{
  "n_layer": 9,
  "n_head": 10,
  "n_kv_head": 10,
  "head_dim": 32,
  "d_mlp": 1280,
  "bias": "none",
  "tie_embeddings": "early",
  "extras": ["some layers without attention", "paired heads", "shifted keys", "gated attention", "value embeddings", "hashed n-gram embeddings", "a smear gate", "learned residual scales", "skips across layers", "capped logits"],
  "train_tokens": 588500000
}
Each number is 128 + 32 x the weight over its row's rms, rounded and kept within 0 to 255. Layers, rows and columns count from 0. Numbers have three digits each. The size before them is the row's rms in percent of the matrix's.

# layer 4 MLP up, 1280x320, rms 0.106, rows 1224-1279, columns 64-127
104:154145101173176120090116167153094081137178142210128119130090115122127155125129187124126155195097141130127156080088127123172132122202135127140118115125115095073117137114134180172118145061093151
094:129081154154137138080135154139082157102080057043111121122087090123109107070156101071083141215146140167158112128184128120133086104164142073149113161134161140119145107119119095136133116154095124
093:124119144144094154144093165128082150134153112179173069160111115169176196105088138106113184124125190175126184153095092111111077158147138086136144122109118122092161154096117185129166154173174095
085:170099166136162156118145126174147159133141077088125094136118126097158095160134187099115140139117114142109181137156133104134141133095120106126098123183133149143209119090035143123138137121100093
094:134049124124109054111113159179144160109137120086081157106162120173134157095152132086061118181176162126163114158112122073150114121151131071129131147101148140077136148160146103091117114119091128
096:100132183121114113148123172138087146082089140099173094119101097115149123196113131153122147158097154140143127112098093152218163142116163123157173077152088156102105162163098108137192135132170167
103:203126099174140098116153154124150126118123104174097125165165133188125161088087138084145190123134135152118093114139188157123100118172105112139128102179105193080124142093105129155146106135097136
093:128139124196135121097168087105162100124181132099082147053160154152132102136111151092132104165129135099090156132127110096143110120132098078166184083097133137115176131190112156089143073099183093
104:195146086159139125171110085110147160123139115092158143122123081159161116105070120162154161123131078086164115090163071131083192196222123108158158169162134131147126144123102080107082118151140073
088:086078140162133090173057129093112125111142165150136144169113074169122090176192191149112136131159232165136120188142187136138166080132156180110144132179174165128148093141080178151133140128109187
105:112149124136108096090187184117092158134074135095134129143128129093097108128123138151128118150117127174184143151055167116139065098140100167126097087128103126114135098100129085076091106110146111
108:125082171113122084129101155115135165153153090091125161125157149127105143091117139148071107173174142119100114142136065141122145110147164111144148136171154132142097093140094137164124171125091130
087:084111079144172094146099125086081135206094077176193111146176144105146132158194117157128174165140161103153110180100124106081094128160126059145106106183109110082181063136125085158140118148134173
095:139175096161101081049118155147107184103164149121086165141127097092111119141116095150117074152120175073163152181047113120134081135105152137125140106118123142157095074183119096157108123179179144
094:156083184090145095165114160168115115128140167157081098178171052132142181080092092092205165148165168141084140137131133103105126083148116125119098088133160100140095072119086116134138139127118036
096:178137125119118133106132095109119123116134159114129171165146123121113157092113159134149184138130116088131155149088099090134130176125109070166083133134144134038174119106134109085167146050102086
106:089121119134092105064141132112091104048120155181134122183111135181058076136067123085157201188123144148101110091105115171155160107114098107086190118191091148133152160138127116152207129081175103
104:210071127114108110138151186115176157119182113085114084142091109091105091068115113135121099189127176129062151150098155069114102071172130069143154104181096137120111118123124130097146106140132134
101:132099177191189069143119125126145145124121093080107159049125079143129191117143135118101115115136112126106080129135151102107150166117131138197094104189071151069119172121092145061136094101150084
095:224168110158143146064179126094149169099143167146112112119116109133113178067093119126116099204123191145063146118156203131112144116102196109136084141130150130101154096151097138152103065097128129
099:111097156151140135108131181120172128175158128124124174166107080151076142122154107178064135151151105155103147110097110078159069079138134078114164096090150117058178120168177154123108137084163152
089:129143150152103148135134121139175093118108133106184086160150102152165123041096134155085145107111177100166144108117183122134140198178092078106037108117145125086147121113117167085198131135128184
100:133140128146145093128109155138122149127016125146058093110141109150157102101113090123161173149108173112161096157142166115115164110167116118127116121104112107105102116083172053074151152162136120
098:178110087091092130143181153160122157099148126116096169100055135111110119121133126151150156145121105113138126162056165142127073164180101154161129115091070099161097096101140069148130155119109089
101:202039123101130176172191154083127145113140112059151101142091138140098148154133169146178153097144156198130158098170141194072143126170132105145137132130114128183167192162101105109165101089170077
095:142143105103138134124159145149138160127141140100168158164065144123132065075132141068090108134157111134112155051104138127079157097150156162146194163080086145141131125076150140108079127123086101
099:151106097076156097116109149152080103153149126161049133114140130145107163156142117097178125106118163080145120114112088143124139159147129123105141147129082124130080124108132148098138102131141102
103:069182155108196140134134183118167155183119120146129122185117144159157170121084171132137138174195132171202115092154195134111132035106107175121203105171090165091168125111085120117078127156152166
099:060089100119094145116145160141100094104152150132164113110166104158100113134146154124134089132159099162096137119126140107147150147094121094187104150139135147126102165139137164175098132159186195
093:142118151154138130147110164194104136103084178139161130156152143119117112123115181102180099208109161144222100132104066130127086109184132111145140132102137105105122097120139167129116101062136149
095:148139091128060152153150146081109130132119179169137106109112161136086092116101098155150123196154136135168103161148104116166148104095070112162174072167120207101086132144143137152142144143119092
094:186055108160173171092129110093138148109114113176096086085078051165168108085108214113113124166179100123070202119173165176118133131203160131178228099138139117115138129062147152134119150125128075
100:135143090181177098092148094104093100144153101130192150126138173149125088112128102150141106146148132087162134111095148142153064122135121141164114124165123117133087137109142134052179121118132131
095:146150103162129124180121130146098207159138135079187113112151111130120125102113172143105148163169081141147089088152093136115184136124153072165103150226134129131142148146072133119158127169164070
110:154087079100192109063076156168157130142134154155111068127110116172170140118157144124154143140176133121152173087087120107113141161122113129159175156187045125152131081106174135090134108114132110
101:159098069168112147117105143132117149112167090135120095094144089077162139200156123147116177144155153151106124077159126154125161197111133098140157201159142125186109143147122081127117116157116118
099:115128134128139137105174186103133214088182142123076111153119146136151133124109189166083106174139143155112141065111120125146077103180128127170140170175095166123170135062100138125115110115117160
093:131161109147144074122072155122094128067117136150121113149115109154131179112121135144096122138132139067186065130160096174133141163117178132178137084136094188108093087077076181121130092217155135
112:100119129134098110077078136109123169146104117083147122170161098189049122135118152126072148122164126131139100137097173121089163127142175167104139166201057160130107144139117086101091093142099165
104:127124148081180058113170156133121134139111145132130135102137091137151128136087163119122145143187127133113112148160152123135114201126087109128138165122118060139115141139068119066084106118133095
101:171126140138074120156134139207096185107115083119128082100131129143134088123169148135144143161093181092146226137124121145163152170143065109144111106099172139094110083153093120148071115112139161
095:141102148097166141109128156169148118058138118102139155100196117205154146123127102147146106098095080137151133130116133126107172170132116099173143150168106100165139147123100102100111114073189081
097:069120133154110110179129149125169198137121111144134163113157112181145128124124137061167119105156129097049146112114083189179118152132227058081127165124112108089139095113082153170098161100156144
094:111167125119138148105118154134128127100146125131066110088108070125126205131146114094100151182136105125078104170178091113138146163161124141115172116163123178157181148147100130093095133107125132
089:154125144150077167087132153122133117180165083107131091132090064140093121087193195138133145135107126132092127127152099138101135146112177166169148108141130102153113148139137136100132164122166108
098:168111110139140138052185168150162137161142094081104147131120152133124165127108167161060150126138172137110119089093156155132079115191116094084174158147115160117139151061051127110090096103143138
088:163081127077186111116182117146128117167135124129149111105121115106124149145115113082113095144190158200125121106109166089122125105098129089178064165159154100134157073122128136151096138077197120
094:169163079105118215128212129136171118093033116156178043132158091148106080123172122084122154125159141122115190164146110136158111100124142125106109084167109107098149137088067113109118050094142190
101:122112111104114133158108166099140141161160186161158145143102107127099117090108114088147141130115170127088141102108229125076156145159185070093181140110083185110161127095121111146108117136132110
096:105166152146111149116086140130147147135117104123151119124100112145130107179109132149141119139167095065060090099174119182142117103105085153103113121107159155094134121111107142126132056184170121
093:133099108151126109122124204148128113196174179161120152186100136115159168094127106145096126073164121130132154099108112186135104103163124149144144151092123094181200172098120165105152115099112114
102:203109096138150135111164126122053150090156132162145145093147084100118103075158118126076091091155122155119106151119116157095079127146157102124078116160167167157168166202149106143159144149126142
094:103085136146096154111120129144136150063076119099075095053138084193158114122123124094132187168157094130122157141160112140158056094146137133149167128190112132145186114131126180131163117108133060
102:115135124138110150150153174110122201166153101126133125105101084095134125112127162115060137183164107093153063156146141114149069148089110145139132101146164088129151142095101141098095161124130135
116:122136117117141098120129124126094102116149085119058118151139086189131085130131136181136126087178170155107142088119160149067121153138087092093105203132113162071088136097200120148121161125124097
091:137136117177128121113175132140161108145057149092066087165132113159093104135137155116230129136164112093119153097128152135132123114125091138101146110182149101138135173129167132124141138104110132